From a checkpoint of a small transformer trained on Wikipedia.
Size: 9 layers, width 128, 4 heads of 32, MLP 512 tanh GELU, vocabulary 525, 1.9M parameters.
Architecture: LayerNorm before each block, learned positions, biases, tied embeddings.
Training: 99M tokens, 3028 steps.
Each number is 128 + 24 x the weight over its row's rms, rounded and kept within 0 to 255. Layers, rows and columns count from 0. Numbers have three digits each. The size before them is the row's rms in percent of the matrix's.

# layer 3 MLP up, 512x128, rms 0.181, rows 378-432, columns 0-127
096:148135164143154120112175101119128142118121112152154101092128168154094136157144115169133106122099106168144105159159144146157161150126084110118156130122105139117122122129112129087113152104142105130131170115133103108139184113142141149102090143167144140132109164165150110128116108093149111148082123157144116150081090114174130079108146103116108157126119151120115167146135080111096144121111
103:143141140153145090154120148107129142115118115127125098152157129124118098101110107137148092093114125121110080147134116073139125115135069118123135111144140111121121138114168110141114093121159107134119126119125110103137163173120121147173135133143132123138150160153105180108152092141163137120145147132134120129145108099157122053147155149112128147204129164169103097129091175081144108137131
095:150145181106092175107110102155136135125134075125140141141169100122128111148161107135122112151092095128121122177118124127131106125157181122129157179135121151094144152122130146166136149152098093157118089117135108114155137150154125140151117080144110125124098114108132100095174173113086153098132153124105155144166114133140154142129135113169123122097127073128105109155102109113130119145153
101:131124135150128111110100157104157111146111121112102150180100070100138112157110155146130160164147122139153131125143116128157106160176124133127113135129141139083183135106150099098149124132122079113157133116156174148127117118171148140146154153090148104149141112106132122116158097130118108153110149123082145119107106163161144131098137129087111082115120153143088165163078105121137149102140
091:133128179099106160151142105109142166082112128135137155189089149158148138126169140143153105114109109122118075123145136141082126098127115112086151123160144142099138097124139137118103089153164156089124120122173096103115141119098120100123177144113105136100101100136134086135118136111159148153179150144113113099104097130144107137104119130144123124148114137092100159119080108120132106124100
105:147097145168128084118115136128132152153127132113137129143111125120160115110158117096157097150117128161117097144088177126129173144159094151129105089104098140104134151103172102132089146119183103133153133152118106159108122137145159150158173170075148168117164155138142129115122181134124119126147162140142110155135136146142144131094146106109133136145151131091148112102127091131125092078146
106:153167118196153099070124098102134138104168122101114137161179121098129120162121118105113119094101100119141131157147140107132163146137131136161100103150141155134111158138132110138144125107106123089114128137141125071121107097098149168133138111127150125127137147150146094133179110129155091112112133156165142133143138145150173113156126098143161112098143116121100115094117073130103147123085
104:138134136093118175156099116110124146135077121123139075125108077134132148143106116113116140121111147123170158164137132173144091131119126088113133127124139114126089121114131127142152080112138169122115116092113107134124119158142124143135158156125102162125169148114129114099100135107139093167119143140099136174067114099129112150084117121152119123184124148164117159152143139170100160171104
091:110098118098122109114122121147157128142170142122131117153111097106141097107139189075111156129110102135102114138200155105150113115124111117089132139137140117138140120112114165152125102130151147128148133108142102143112104099107125150164086128129130113131160153129183135149129171140133114117105085097152124140092128124144131101170116125095160120136169149143148097158110193164126075151123
105:113128061129102132117052104159133133154135116133126109109121141132117157137110138103102122137131106152095155115111120124191113174141137164156114141175177099143129150108144108112145096125122128152099143125112123139127123129123100122130133155111133083134162113071131097155106142137114180084111134097143144107096130127129132142152123146145150068185116108104129122110171146102119122127150
110:175097140102154129102095135135152109178118120108134096136181119145109124123119143125141161151131157150161083125110131136144154164130125100132105141132123101092162117147141125104145142124143130156122122155168129082145084119122131152119135098165116138117124130172087113107143122168133094099180102169084119120130146111114116147111147156143154149125170113163152154129078137108081111163102
097:157080111138133142100143122130083146104121107156143173141107124107092096130084117143159118106126142158155087139106135134138121126131126111134146162154156167165116100157190084104132153137113094175104108098134161134125120099131148130124114115147187134158126121138159116127106107136150117111142105105125106089105127146097147150144120143127065158138106151115085082138129140170125097144133
104:144139159097138115141131119172122156155109142129082090135112127178097121143091108127155091127145115128112165175124145141133153163174077131111102162124098124111139177164153159165108164109172113145129121159126149099139176124114138142153104111140124146118163100147131152116136142148118141172102126146102141112120150117096138145142099106082116111087105086122138110105115104140119106096146
101:150152097110113095110135163140111115110104096109153128151115121174128090176142121162120114102112124168144142132123127132094105165175142112128091137137114130157144118134145138157118154118133108139122092136108150137132078104152099104128111077164128078096120092073146079128148173101122128089146143096134128125133157088128146128153111151146174131144171154145151099137116116129138136087152
099:151147090114106092117126151130159087116109139146119120166122113178151144180133169122099132092106112143142126135118134140187117152141091128108121146138119113162108123130147147100129105158138168097128123138130136119119204126076139117124118156113161146127133121115126133136138102079130168104151135149077144140062099144114139143140123098156127133136112086137111133080130165096138162139127
102:113130124117127104132111145153142145112179082138166153145075130120173158130122138080126141115113136092122158141098123125144160113124133160119168154145109101121101146139148119127110108134149088099086146070096169111141095109106109126121102143137109140134139123127171106101108094141112152144185167126106122148135074145068104148089112115113131131154123174125105130126123156102106136125145
120:136123114061181169115115105133117122131106107108152098121132094126120138108120119138162121142162080105098158152133154104175155135110137185156132116144133116151137079125132144097092120125113108161151084098149085126102124129141122078152164157109176119106137104109144145111117119160146161110120121139092084142122147086105146106084134127131134146128104098131122107142103146143126139158100
087:134149097134151118153133182165128097122107169132143145141087112150090168137130111140152137098139092119103113145151106153131155153180112113121142131140100122108161116146121092130090110112121069093109132060126138079091173074136125157140110152086147111103127105134156134133161126135138121109116145170162131135132104128121121121117113149134139115116072135146120110148126110091125123172138
102:122101130154110161071106103142122139147105111161115078097119117121144164146123140155137122134147168123109105124107169064129136126110099102147132127108093124087089146129131131166134115119131142130125191115131112122107143141159123114112147140134157125124116084159197116129096173116084106137124164072118101130136091130092131132173124091134169113140127138142140113137125127150143166142143
088:184092134090151100124130164135104131127148103104123105103160133116133101103126136120096119099131162131105173146150128120127135140109174125103125069111165078151135121095114140089142136096145104149083145126117107110140158121166098133149112128191129144137150116128110125126133136128113092150111118115117160120147142132163084160119140147118124098136102150171119176129168122158106101145074
097:148172117118092099153118137124133106099131143142124128168133107078136144108142124132151090139132126118144110160147129164097144128126113128135117159164146107124124119170118144109090152145138135143133124163117111123104184156078133160114120125163111123113152123101122145089111181080118135148079179122159119174195143136124152098098155127134154130136131078114110143151081105130113155140133
101:133141112122065121123152135100153122152159138107136087119128131148131151168097088138154167113108162090148139143133075104095159113152127122132121160169141096124118153125088142104077136168124099155153141091125134141137154157135169153130138129157101122117137121126098109124113147104160137126113109154100139143133113187150117107097161104142149142157172148129152089131071119135099109106135
103:118117105110088123089131089143131120139150099127169131146143075177110102115151124142114136145132137112097119129112142123136079100116103101134149142150074142131117169149088132102096106082147121161059099136120118100162134148119143120115125125087119101123131123148074098108171143118134150075134130114170162132105101137115160143160153118116103146137132102155125153163133153159107113133126
089:085109089115137135131131049147085142120110136113165141148113124105134152151114103117100165126122109135133134160168152105113136125133135129086098168142148181119169181114142113149145118124167130130138102169141133121150074118137121152162146119139152116172131122147125116138163125168074123119101123139104165100142124097104124152154123133089136150093116117135147123109126140131085178116121
103:161139101130056105159122115141147131147110119145107146149132100153116135096094174127122139069124109142082127101107121143137125130154118160129151100142142097107142138099184125143126125145125044166123115117158134152125121151128116115141140127146128137140164125123157108093126129174098132155117120150094094157137138147121129073092148147139128065121111153142151132132122125128169147092137
107:128128138124108124141101153123125130133162135107126147138162160171138152050133143090175105107163155096150163125119148084143146105152097149167077138134118104143139111132129099109108128140149103153134157129156117120104077151082137131133107148174116143138115138079142094130117139146127142137178150105161097184103125134122115101147101104086156125104118133138125143118156105124121160116150
097:074070117152116124143149118098137088109157105099129054144169110145127093158137141108149135116137162107147124128140178162124124096148122145121171114158126094101161126121169143082138127137117146123149124141138129121124184156117113119144119118107145132101136117109095132106192095130137068151105120164142136142119161133134131132150144148131154140159154108121113155135100157123126095153124
102:118148174101102113152183137092172153125131178089110130127165126104103074122108105128113146091120168139135131124171126143086125119147105120107126095103116092116121127117124115135129143103177089154143114140082120142142120113096110174169127149123116128085177136117155142162154113123107137168119154153126140129160154140106147131117096110113184122119146131127101099107093146136133125102140
103:076152129142129135134162089173125118085149109145159152124144124164104122126157135131107163115097133151142112127124138111131111138178141109097134163134105088177117135160124116087137135122167161125131097119152150097143122132128092114087148144097117116149134104136125108159148146130157163172118150108145129129125082161133150168148122063132138074138152126139125154135133144129131197104151
088:144157105095179123061101122134121108128081175185079141116110137161045153133119157086152097120113141143117112129138121141129123138145116101125135131169107141141126121156132129112090108141128146115173109102158158115148146127121141111104139086111142105112140119173132127100103150159121098112155138121131138105112159098131152106124127141101136151174130133114150130137146126184134149115151
106:164098134128112112094148135127141163155179065114109090164106106122114126071105128138129158113143101153127124157120138136142119112152106107159115098106166113121123108093112123166134135142125111136171137170123134108160095147131175114141096137165153128116118142145162133118149149119111081134116130091136111121181171138142086167097182137110143148112095138151130114126101136122099156148107
098:126103111160131105142157103135096136147101098175131156108160146143118166166141177146135107158123107137119118107120120112128152071134099135127109127129129144113103136111132077131100118062135111167157135101103159120138116153157153131123128158140096149111132154092144089180131157116126136163086085091128119130078125119136157147093112121161110108168143120109130155122101155141087132110116
100:143117147120135169155153130133091150128151163108122098101124124093107099141063164080130107136115127139117133153167131113137119107115084160141134124153134129169143166119089132139099134121126166160098139135125141185116109172141102127125090102170160188148096092094150135109124152115135132147121155178123143131137119136132119144110119107117109128101137160102158166073126118138143142153150
094:101115072103132124079144163098148122145145130147138125142131112125159097097164137130136164154087136179132121104117085160084128137117110118133125076148127134120132118096115090126132123149193078074099135116102085143147148140144117128114111092090144135115169138137158128154132173112135126172145167095113157102144103095126148147134100121139127123125146111133102149131111117117164127143103
091:115145091124148145093173127124102107150126114137140136101115129163124101132115118179150123140107136149128139123108162182123128153111080120149143112147096108124133083112173148178089136117110136145130088111100116131139124190115152114143127125143143125087101109119137091123109089138138109110096153087117136163124084115111113179149124104083151134122181085170120144107140146106145151131124
105:156070133148158135129149150160146144147109099155158102103179150199119127148134109137059142098165162095112146153135139131141081137114137129131159141145145085094145137123156103142112149121164157150149113133135170162120106129112090100160148107132143146130126121102129116124160113119128140124122143128149158116120134169093098104105113099123148121105119091141142159076107135116124142085132
099:161123124139156141111088132119144107090161167157149080114111147089126138138086146110143126128118127116138113141152163156120120136158144110157148131146114095144142082127143080124165117147122110120164126119213153141127130096112130122116096120121101166101166141138130139148150102138109125127136146123144085168147142126135148106099138128164135118117058099109089139111196129131123142156111
101:093127118129120140171143117132165096143136090093102120184125127118116139160105148146107131132081137152098150128142105126109121120129137130125120124143083100118126111116152115101178138084140110152130148103131143126162113134176177122126167162167076115103179136110125150114162136126118140101155112154125137194120132158096099132134148095116149140153146146122146125140122063099159093122129
099:130121104110137116144125064149083127166162138152155125106119123161111091123089153119097109128107105178135122126147161126078184128103159173063126136136114173119180150144118162119130129130135115144123109165140121170126143139128155151078117114134109119145094133111109117142178108108132133148178139132099138113152133085145112144111135129115115158097128114116150118136141142127121086131097
086:151107128103124068167151160114099065082113137100101129143092154122113129156143115142151162152109106122128132156146127140159150125115148172168133112153127123145133132109105144120086091084140154149149103130138083139134157141136145124136126116124130158121115128099145137153103102132122138104140115138165146081137120146123111155121118113103144139109095124080124076130179151165075134100176
101:163100125139128088151128135108102103160140134146170124089144120164096089135133143099127154154133131070115124115104151154112110115061126106116145115121094094117126139131111160104117126110153117124141104163165138135098110137120128127093130115069102098111129096146119155132150142121156112145072141136132114117149163178147105114178099097168146149121122066097128112117137130130132136153096
100:155133118135143104107148149131135075125172114086151057100159073132131112130112126069107139126106151112106113148143126103164122117163117113179144140134185116138128134136144139132129087160145084145101130115107090108168114116138162117143162139123126133146137100139123137144102104130108124105134122120119132120129101148113151144137142179136089094153131123117163112096147117140074079151100
094:150154106126103136151150116188145153098087127104173139142110138067111122083110121136102135090123159090138139120145106124094153128120122099115160115126138130127111137137168122171117089123163125136148162086104098134129155163128110137132088105106134144111107143132183132137147140114125162160119145127136157091149155163091110119095117132191115170140116136168133147144080126148139143130128
094:140133134118155132114128108110084123124179144177182144138079111123100144144127133114144144139129121133178167151092136134127106163119105148136151086134182127157152108151141143119125110113103121158179097151136128113144055094070106142091125132139127163122145071150152128101129131158140132146149152108140149116082157121120133142104141125155118093146128153121102142149106135126117115152161
104:151170114139106147104157106133143103092103126141102134129133171136135136086112149089151132127127136165145182096119170123134123075124102233144139154118092135135102140135115116133129080150145113144125140143148132103112121191104105128113142090090179139113103105123151141090130089147108133117161114133140141139135146112121148108148089136116151150155156127145134123107139132128105146124134
095:138156136133125112092164159146100100132106119141143129127110099098138121119126167137130086131093098169065183127149129125158144132086169169109107101140165117096111162130104160116146117130152092108124122114124133093134151144106113141118086116125097098110150112142140138095176131104159140095143118153082114130132163156148178128131082115105116142136139122125134123178156129157140138083118
099:141135118120133129128102162082141086172116129163085119113111060123111131138128141164150166110135121138147163131177129134140113093105121124128140112126155163128107119103127137098128094147119120179082149122135096087123097159112144145109147111116120154144141103133174125188149098140126111086144128174128099136113133122110124126099098070162134162151145155091126101133130126155108109125151
090:130110140113158132133108105098084132133106122138136121160096170149122088130121135074163132143090128107119133130132167120092150135125124139151120104117136101215131142147085092138126105134114130153132132168128117116118103116144116166124072081136135126146161167109174138127147158148093117133160142081087137183130099088122102119135145124108153133137124110113126116149151162142142105156155
098:115157122091143163182160210107097151090160117108122112123132146154107106123099150116086160099107091120106117168146158117123139109129121157105148140178094112125126116087144144111118162141082102123108113121118159159121113148109101137144103145130179099094145093124120091061109129138102123124139123133107133137123135119119139144144142121149167107152148113135157118137112108129148126089142
106:109125162129131118172093144121089126082143117113103093089146126134129144113115147141143112122122108159074163150119095128122088166109178147164123161127141129107156185101125133135125126123153164113111129166133111151107130173097143134147142139131130126121150104173137137168127103122133116153151126126113128143088088186149099090120139108152148095142130085146112112158097153099111081107135
098:125097122161163136132150102140178089150077143151124139121113088120130096132147161112150139129153075098096117128126133140147126106100139143120104126140161120120144152156119138110138104137149137142142125138099101120115112166130195167117108123151100090135136130117138122132090158076185121118146116078174104138147124112106138143159124087103193140150124150158143108112092135146115124096124
096:129105162172114108151141144100117088113129134122148173128103134133126150139120080133118116123126096124135115128135150133135130173113142119142091139143141100108139153130129155121076152081098123128163134150145136145127138135112130136116140099179102125111124182148119105150100170181069114162107126098109166138118143096108148162133115089164111124130107100136157144141059115108124163138078
101:139141134144116173164115121133127110173138151081135114130138078132140119120086113137120119102117114125097173134127139139152095164157129149114090143149131105106119148105104177133109095154096104153110143137118131096141124136151082148145130154170121169120156100132140110137091133123115100091176135117100147138142184093164163126142143129088118115146119120116167149134133121176132176157170
096:167094078124148111176145104140106134155163095082115119131144125143077133158140108155140149122094121138148099114082149122112131164112107121097154088129094102149114114110187136114135146131133110140137133129145121169150137137141141160089125138160089157125153111140129146128120128127146084121126123117133131118143102142134151107125143139132147126191086153101126174135147142093057169115146
094:176138099126122162149136122105089121125131151114153149098137124089074136114143122182138150121111135111117089099113141159134142190159143160147132137128120115120136140085139080131156146124079136154163131136146125097155117167088132145152158139152128173137121101152097091132117148125128124110133173177116107168104122123134124114125103130116128111108141159138173091178096122134101127131163
# layer 3 MLP down (transposed), 512x128, rms 0.175, rows 378-431, columns 0-127
098:167107111111102116095152105124089160111110152117127122120094113126130100094149083141130150136145123131147116126129077113127126096086166102128123130117119127187105106117142115129132102103118137144123072120151132089126094104165109105141112114155134117042106093136126135159112116145181145106109082111068094142143135113092127136127134160097122113126116131150105151162110117151150130132150
099:115121150123115167101130134133113154145123097145081139092144107162105168099165163118115130159117145110106106130157135132128123145089139118100098163111115135167122143145102120146167126167145129107145105207124096120131126106079150120156158153092142130159156092101121097145124149119121156102125147141140119146138136123138113153142129136167151104085140110162105125102104163134056120156144
098:144136110145129078135175148165120144142128140114096050136142138124116126131121156114110148135119118135131137112137123113139122097091118157175100104102167151139146115121146128156100151104156142100142139146111090170136120124092177138158117156101123192095097163135106127163136088088119115146132163087121109133158114169132135113150132142107149153111150139113183127161096134132140106144103
091:072144137138161120146143108124160123149127139119116100114119139108139124133122126119099095140075124128107125133089195145128105131152151092135140148118109130151086135087139177095168163111096154131103062142163146104156124152100134078143121141122117078109131151108134153152138105122112107161185113106145147126123173101136157132123117111099132125128128130101129104074154101130110144139134
094:146102122162131122097090128131112145100110132113099122149146129151161151114101133148102179121168141169106117166128099117179132109145108117170095120122117124112127132147122130148133146133146138139156110075144111135134149100157109093142130079129132138142124166162111116145182041142124107091132119122139163100149131108111124084112124086154138128112132149169143161127181150144120138114158
092:131124101104130139116108107130123135138093135115139107137140090139115151172110180131122125154158120121087125153153108135113144133098081094132149185106176166111119151132137099094141139122153145114097126117133124068095107152103139152109136171143125139098079111131108083177128130149118172141116132114137137121102108088107116144156189105145137131159123141143126101104141106106190114143117
108:114148136138134101083093139151111154112122146141140131117100118169161102140125104120123148116145126108139112114104116118120093092164121149138101113152147119126068098144126115142123120157115121127172123162168117127157149150103121096194108089092182162115131124136129114116161105110173087109148121155143121095138153098139122069097136090160129158169141119141149101118123099106130096093129
104:135114132145134127126109129128155148106161180101110184116110120150125112141136158147173140116129084137073131132123115085079122136105139123116135137099140119133109118104099134148133143182112102136153163130112128102174147123124168146146153133139126064123102134081110112157145117115091117145121158153116158080155142105132098114124103146124196111115131111128170110127139132150149099170166
096:151142093085110122166115146123160129104111099122104117169112142107126122118123105126115146119096135120125138116124132158111170130123140193110099110164103156135084137151118125140125162121094121151106124081132145107093120130200095135107120136138100178088167133131122129124104094104145161153114056141135126160154126139105110092085129137120103152147117118116091135130138084088126137116131
102:136110153131120103162144108125121186106116122133178089084106146110131151126129134165137127120094072134127133111100121158101128130103132162109136142122044147142105122107072157118167118179109129088113123146081138138142107116131147122136097106156136126074104173108068097126132120130123130155136105143162163089124155135145116147104116151127129134155136113098125132126110141122121113143140
116:117133132117127135134098100090093171114117110128154134160140154138114119136111130113117157160111153146166136162122149117112129070161137113099110117088111107136112140110165080120139136133133110121116094165133118106144147143093101148176104123107136115122085154105129123161149110083114136099063109093089151114093084144121142157124078114132124089120156112126132125160133166107175149117159
099:095104122146099119179120134127129121152115140164105090121111139128111118133158129156077136122124152113160121064159135130146098155154138093139124130078124137146136148155100101115105142095120119125104142165123131102141147159139075095097117117113142116133115123149114114132136116130148148126146125110155177145091100121095140145142112114074133128197139094105120126132078095117169071147107
091:151138107135096129115111133137154115145104157147109126119108084106129119117159156149139146178143153149132122132104125131152119124073140145134088134163095131162118137113118110163176109156130116107133173113110132098147129157155093171142129148145133117115104140160150090134118138143151140068125123108118173134186096106139085107191119161179167148137137179138141116134114113131147133137147
090:144158121178140148132150108164110080084119080137134122098169130147158103088142152183095146119148157124136137134105118140106122123145118128104140140158144121147134121105127131146120113132148153154153143117134144118077161113108123154154130151169205110115170104175124162159142122145099103139138098129123169148141144125078138134116141130096170169106118119118115097105095126143104112120144
092:139157106112161144111119137075138152137122135159130140130105132091106135098106110088108137132136127159155162123165115113112117162130071157135106103094160111166118088115134134141109127109146136107163159078133125122091114114126128113092068112151169159141129094173148118142059131135143103107132137124142144118126128100129126148128140121154102165122127174185123098112131148122079146117108
098:151137088120158163161116113099109127116142158152081142130153106145106086167180114143103138122119102176106101105091143124153121148110160098130162122111163127136125144115061134120113096102115128142137124171118119123127119106149109097120161109103114149150133111171126144147166140098124127105132147110135113122107165124092201127132154117121115106101109117131112140101140077151151116115079
108:136161162140090131103144168105149105129079131146117107130170135130118102108124085111100127115117120155089129145087117157132119085099155147115131120125145141135138108166094116119118144127174156111162171144116135138105150123150114153153126145138128118131114069130139132110131155089118124135119147082118116125104087199111126134141158124170146122126149099112077157122070105139095114106089
085:090088090160115141154185113142145101099134127165111111111106154107129118104128114102146098131137146095100166139077130119140087113076121071147164159119098135112103119079110094147137115126140153112096134117118152144155115125126126154108124099114152149120122130141114121132176162133140152119165151109141117139140133098083096154106112173139101128147155133116135088188115120094127121146133
102:111121112150131119075113143127152143126091151150146124114129141124106101096146139121137090096148119159091146120105145127121131102127150169103112069111136126108090117136168121143112162151105169125148171144121153172143122158109100124145122135105169116123097112133136132158115062158104137108094106114104140148078131170163144174148106146148116132154118147091104130142097076133117120099096
090:131144137144076139131121105156142075111124156106130115106096142141110154122161122156102141153100177122124143133167106137147113197129092135106140113138118142134101073147146120170092155144118116114127150093137158097155159160133144140137075123136140097169139126126155133156161157145128133110105131123095118144115120126134080131154113122131176066139155137111133110153091157137142114173148
097:100141150114153124161149117145158141138087127132131137133149124137118126127162133125106111135115084125129177121127165135145124126135101126118110114109093089155147108136151161142150131223145116111135111110185114100131102121109114113140173084136125130147154135119089123175117118126175124091150139164144093168119127121165131131139133131164141115099130149148149126181114195150154127151150
100:124104065158161165165116130143090182154100112121095134187130152143136163137122143132108146138118140138092122123138156135146144151123073078160125170082114133113089074147085122092145125116170159121120090140140122105161108097090136107101139135146170115130117111127147139125138150140123134165124118097139140141131165100107116132109128120135135103121100100117128127170134144167151126132127
118:145070147113150154168127097132139127082131087171088101143121117127137136123136167126100121125136139125137116160143126143106119123097113139135128114111150143131106155079116080143121105154126135121151158114152139137145151107147140079089132146133119157097104085109104149102148123109172125203131116139135137074135155119129127165131082156109095130156182151107134133113134127096106150115165
091:127118157125137110136163129153135121156115147148120095095130083157169152105132132113135120143107126095108132135120091151184149153117141172137141116104099121120110109086173143129145128118150092131135121089079094137077140103099123110148117141059136134100130168104137142137105173100114110125076088153175148113122103110145137139130138085128129093119139125128081170117123125154102104121123
091:143077141113114137114155120098145139107133124106123121110083137130166133184169132138127096150166154138101126124120128133143113110061120102133102147112150094161089074160119170143135139148125156153149126171140104137110134153079127147118154120115132117104112068043112131121119108107128060090128116128136119125089108129126126158130106125136100137133113135121140139150151136116108121135122
112:105140143157133168134116124109129187094118151135116138144103175113106093126113155109129114105117114141118154155173127134126131158188129127129097115111145115124080130122122147134129084111091132138120083135102132122098126080149141092132136157154115123113101136112102121098126140108133131128060108125115095155110089061127116125176121110120094149133107115122129128079150155108152158116183
095:113109127165152138133096128103117134102163126125082186106150175112145099133126157140117130126144170147112111089135105128099144140086128090118107104109076110125142109153126123118113130154147127123080123130148157078143071137150120101114111143131100128091112153121167127179120165070162127127144144133134168135110175130141138115101094173132116117115131158175136137125124113126148135105154
094:129089140113073132165154120165088150121127136105121104121116140166148117145123153146118121141112070135134148125091138165091134184130114112164122149116105129148145081083141127137144129131106126128103127195164135141136159158138136101165141141133137114150117129089129126129111152127149151142159128106107100106125108051108151127120141104167117121106183135177109091133114147118143103126116
108:115094150091139187119120146117132153145142142060102140124100151136176127176113121119133108158149113090112142111133147132130135105104117079143151100105184137120119181108135134107127135158116121139148159135135123128135088123120128101140173128137125130123091139108145144122162131080140115134116141103122081104146138141087110132102164133127146108069186127140141148150083154116127107099105
092:152106083122154084154170118144171118103148115134103143144111134119136130083105142120112142146141110142126125142136098113136100147114145144163102122084124128077135100107124125106105113104150183113170157124111180125119175095142140154110099137121148119069180125143119126133131100157118131159095113152118153145155147140127151146128117126125128106040147132118132140175146116146152111134148
106:144148099146142133143092153128082133158120140155142116153131106112156120118165085151148090170096135134118128158151131182128111152122129135094110110158144161144123130151139156142184106137175141142094136118132125081143110125115130127142145122111137140163079094119169183140183095143142155134162127123123161157129085107135153163150116121138127141131114165134098094143156135122132107153079
098:157140151138144172096105165148157163141127152157136076130114078126110167140145148140118108106138126125146119133112123099142158194101149107145133168133144104159171151147156202108128118132149142141096145127104088136117121133127132091106135100098125128124155189154116167106124164129124150133144148155096121137104145165124086165115103139115160121150104119128129110154161135129133124161120
103:107097150148084125143120113157120153123146164166112116094117098095156132126122113126147166133124108121163107136125153110106110110111133128134080125073096157138135133119118182148155125127114141115140095118138127091095117145142121086156125098114134112092157141121114149134136077139099171111090138104105156119189135134085101147135166154128133158102142158096097141095136063129156110125119
095:108133139086165155111088135120159114122114106122131132114113172090106128135147089144071102118122099118086170147135114152104111090178163089116113119113137146162127132101163165104150162109132149132122115126139115170159140127102167151165123094140124160126112130121168145143111121147121152083116132118127102124072128144178131131121131077122118141118111120103082130178133122147127111092134
093:126110136141130137127085126115103115154145115137142106146093103120105091138112137129138087118161083118124114067163106153155146107103120109128127122179098114082129107128142157126140064129096116122108108168076089172135123148140109130143145129057143132155147146148147117103135122127088126149125121102148160133145151135157100120179117158111145154144124105151127132150075086109131126109137
100:134166101142121138128097129125135066175096112109130138126045105155151128117114137160141121151112147127136120127148077127158142111145122154130138127112133114134128145152162109132128107129164101168148105115095161109121140133096128169104109138149142086142125159127127125135096142124130120181121106125090077150158134153097135091115149164128156142100078187144162155144153139133121140149153
100:143170166140166092141137155130135140144133170112051093171091126169122137095155125082132131085110142143121114166108113128110124117138098110117139159125124161136125109132110115120129135123153162134097129130135125131143147129128154141134155124163119136105145147189137109086098140118115149114163117130136150151154068132095110182144152100122148117107156130106111154154123093123151083122170
105:131110131181114117126125130121128090159168153100152108099141122153131145143150161136084129123100137186130138157117123134131150142132128138151096101108098094142135140124156123154129142134102191187105140133092096167161122141091128130139128100139146173163119117141148090136117115179119127149146137157133130155136133150122190157102116149097147116109123106141123150144135101075126166157086
092:125125093151133163143137130110124155141104105130146092146148123133124124129133149093145088129144138102170147112133109063134103116135115106146140112050143141158111108098170068104128090159138075084152124090085139120140104135131118114180160102110129136131117171124152167154143137149138106090136118114124129117158102159108121144120122089117115132114151097157128158117135154130142169120115
089:122162103122143135139132114174112124145124110135115122111085098122135110125148119169118111155107166134102111099091093130128116107173087115082133125094134104118090121140121092128096091130099073078116140155120144155151147090134135117143156149116108132083100128134150117070126159139129092109124094121101120161130140145115120156126103161103206134133096175135139136135139094131138135118152
098:110139076144134141111113112119133172163158104134154119145134145127113171105141133143162108130184117140162130092177099107119110147178122164141165118135146153167114151156095147165160140110123131147165079128170141136136142115120135103137148123102111163133146137131110127158134136076112133088124172144117141156132114094156107147127130164111130131182140139159104114089114146113108127175149
091:124130131156130135130160107091123178097079143140133161118114161121132128124138134159168099140160201114114128117132141165111143128086153127129131125148097095101107144121127121098126124124113114068120131165095105164159126120130130155165131125132150072151146118129143178119159125113094170161098154129169136133122116121102129112142113161169113138136132101135133102101080157105153132142175
102:122133111145149122180131109096148164103090151102152152153162121120179149142104090095130126160147117099172115092125114125159130158102093134128087092117100139123129128134171158121122112131150088158140111107118125131120140162134108141125075109138107139136168129140124161093164130127098126110168112143151106129126115164108141133153078119080125105118128116108071159150163144170123145127154
100:154117125112152152171098112140128177134121125139131133110136097137164161120110129130110098089109150135147131159135130089117167165130139132121122096111144170146108097154164169142118167098109098125113135120099183114149151136153122168114111155122110123113114132110185097101106119147129107157090148136109153173128131176120135097118131110052147107116110171103145124149143128164098145114122
108:109131110149098120139117096133145124150124149134163110093147106136135117195095105125104131158141156102185117149126123115063156179120134171102163094157152150140095155125123117123102127164111114136106133129086160110127139130149172122101108114123144099119145130096126102114126089155163122086128137155104118100191114124135132151118159090107098134135146118143132115104142121185140149127136
097:126100129166159099113107154117156118160116153130119099104126096128117101139102108159116146102136184140172161155112066111138153149126134147106132167087182169138136104103163164127121151182135144109149131129133121171156151163104151134110127148125121106155130125141114091106132164123148150112077153125120155122156127130128148145082105124131121153103112098107166131112097179135143135125133
100:092153103130135111121108134132102121131130159131127165116096133121120124150093072106085059153145084143124114136111127078152113151091109129118121145136100145155140103169146121127129154092121154101129141113121111135123125162125162102155146144131086154088115074103115144097162127127097128152132147146123095095139177136161123079144181125146113129135143113093119117104113141147166141153162
094:112127089146138150131098140123123146130093139143167112171145128113130136091088075102140122152125096139125139089105124119119157121150131150124096142117122118127120180129065090120095154124102135145184173155162075149139125146120119151126105103108086110177134154125122081080120146126115116171133161141143151116110146168151140159114125135125132167129119144149110108111137107130129089101096
109:138111091094105150171173104134101180151173091120129125143138098146130106139123156161126121115141131092128129155053117105128133124129144119134165128126122123115121146142095136125108130142148106135119127106149105168169108123064107131139116118168128166067089127124083117103130127151120123108112161094115128107102117120165111156133129115118105118107127175159181087105139116139130153150145
088:093134150120101104125134132126158084120182143176117119119130069133145182112120139098107149103156127094084108111113123085095138097121118164140133094107129164140092133136158148179143147137123129134120139120116106098112129150133128116090128112165109178138155140095153127133130134142128124114109122149160154076147148146162161134145129144150139154115147173094136138105093123131171150174150
097:136091145134129110157165151150131110123130106084162162118132110125103132149144087170100161122137139104090126118177116097140112144145172126131113103147102140143123118131107136111137097090067115126119203134113091137098114116085134144097111122107149116126109125129158098157109135154116162146125121134173119154130120141076158107118170130154152114081105115146088136109150129115119112105085
085:145112112118169126109110145121147137120167119170172117118149132092116132120107115116128119110163136107140152108120136132119153099114125119152091130111103184125096134122081102140141118153160122170130131094120126111142132148113090144113155126092191112101172156125113170114154077098115127092110093151117138084136136140124149117108111127114103150144158155162105154175132201126162114129115
093:150064092153176088088135132100171127131137149134113138125106136113105137158086133160127136103085111137117091098120123121123151111126143142150139117161126104158111135129134081106162112142128122122157134100156133131113113155126130174084161103106139143119107131182143134130121123120173118145108121095141092124127096104096110102113140153160135182149177148122096155121098185120109132115108
096:108152116107128139102129126121078104128098146155102150116110131079170132127154131141128128125149127133080151129144151095141077122093153101120152162131170130147119151134126107154104131164101103130136169146106120116176104109124115087152115143101109153115142103148125131141097123090111134080141119123179140158135148168167083150109141162122130142117167171170186132132141127102167124134118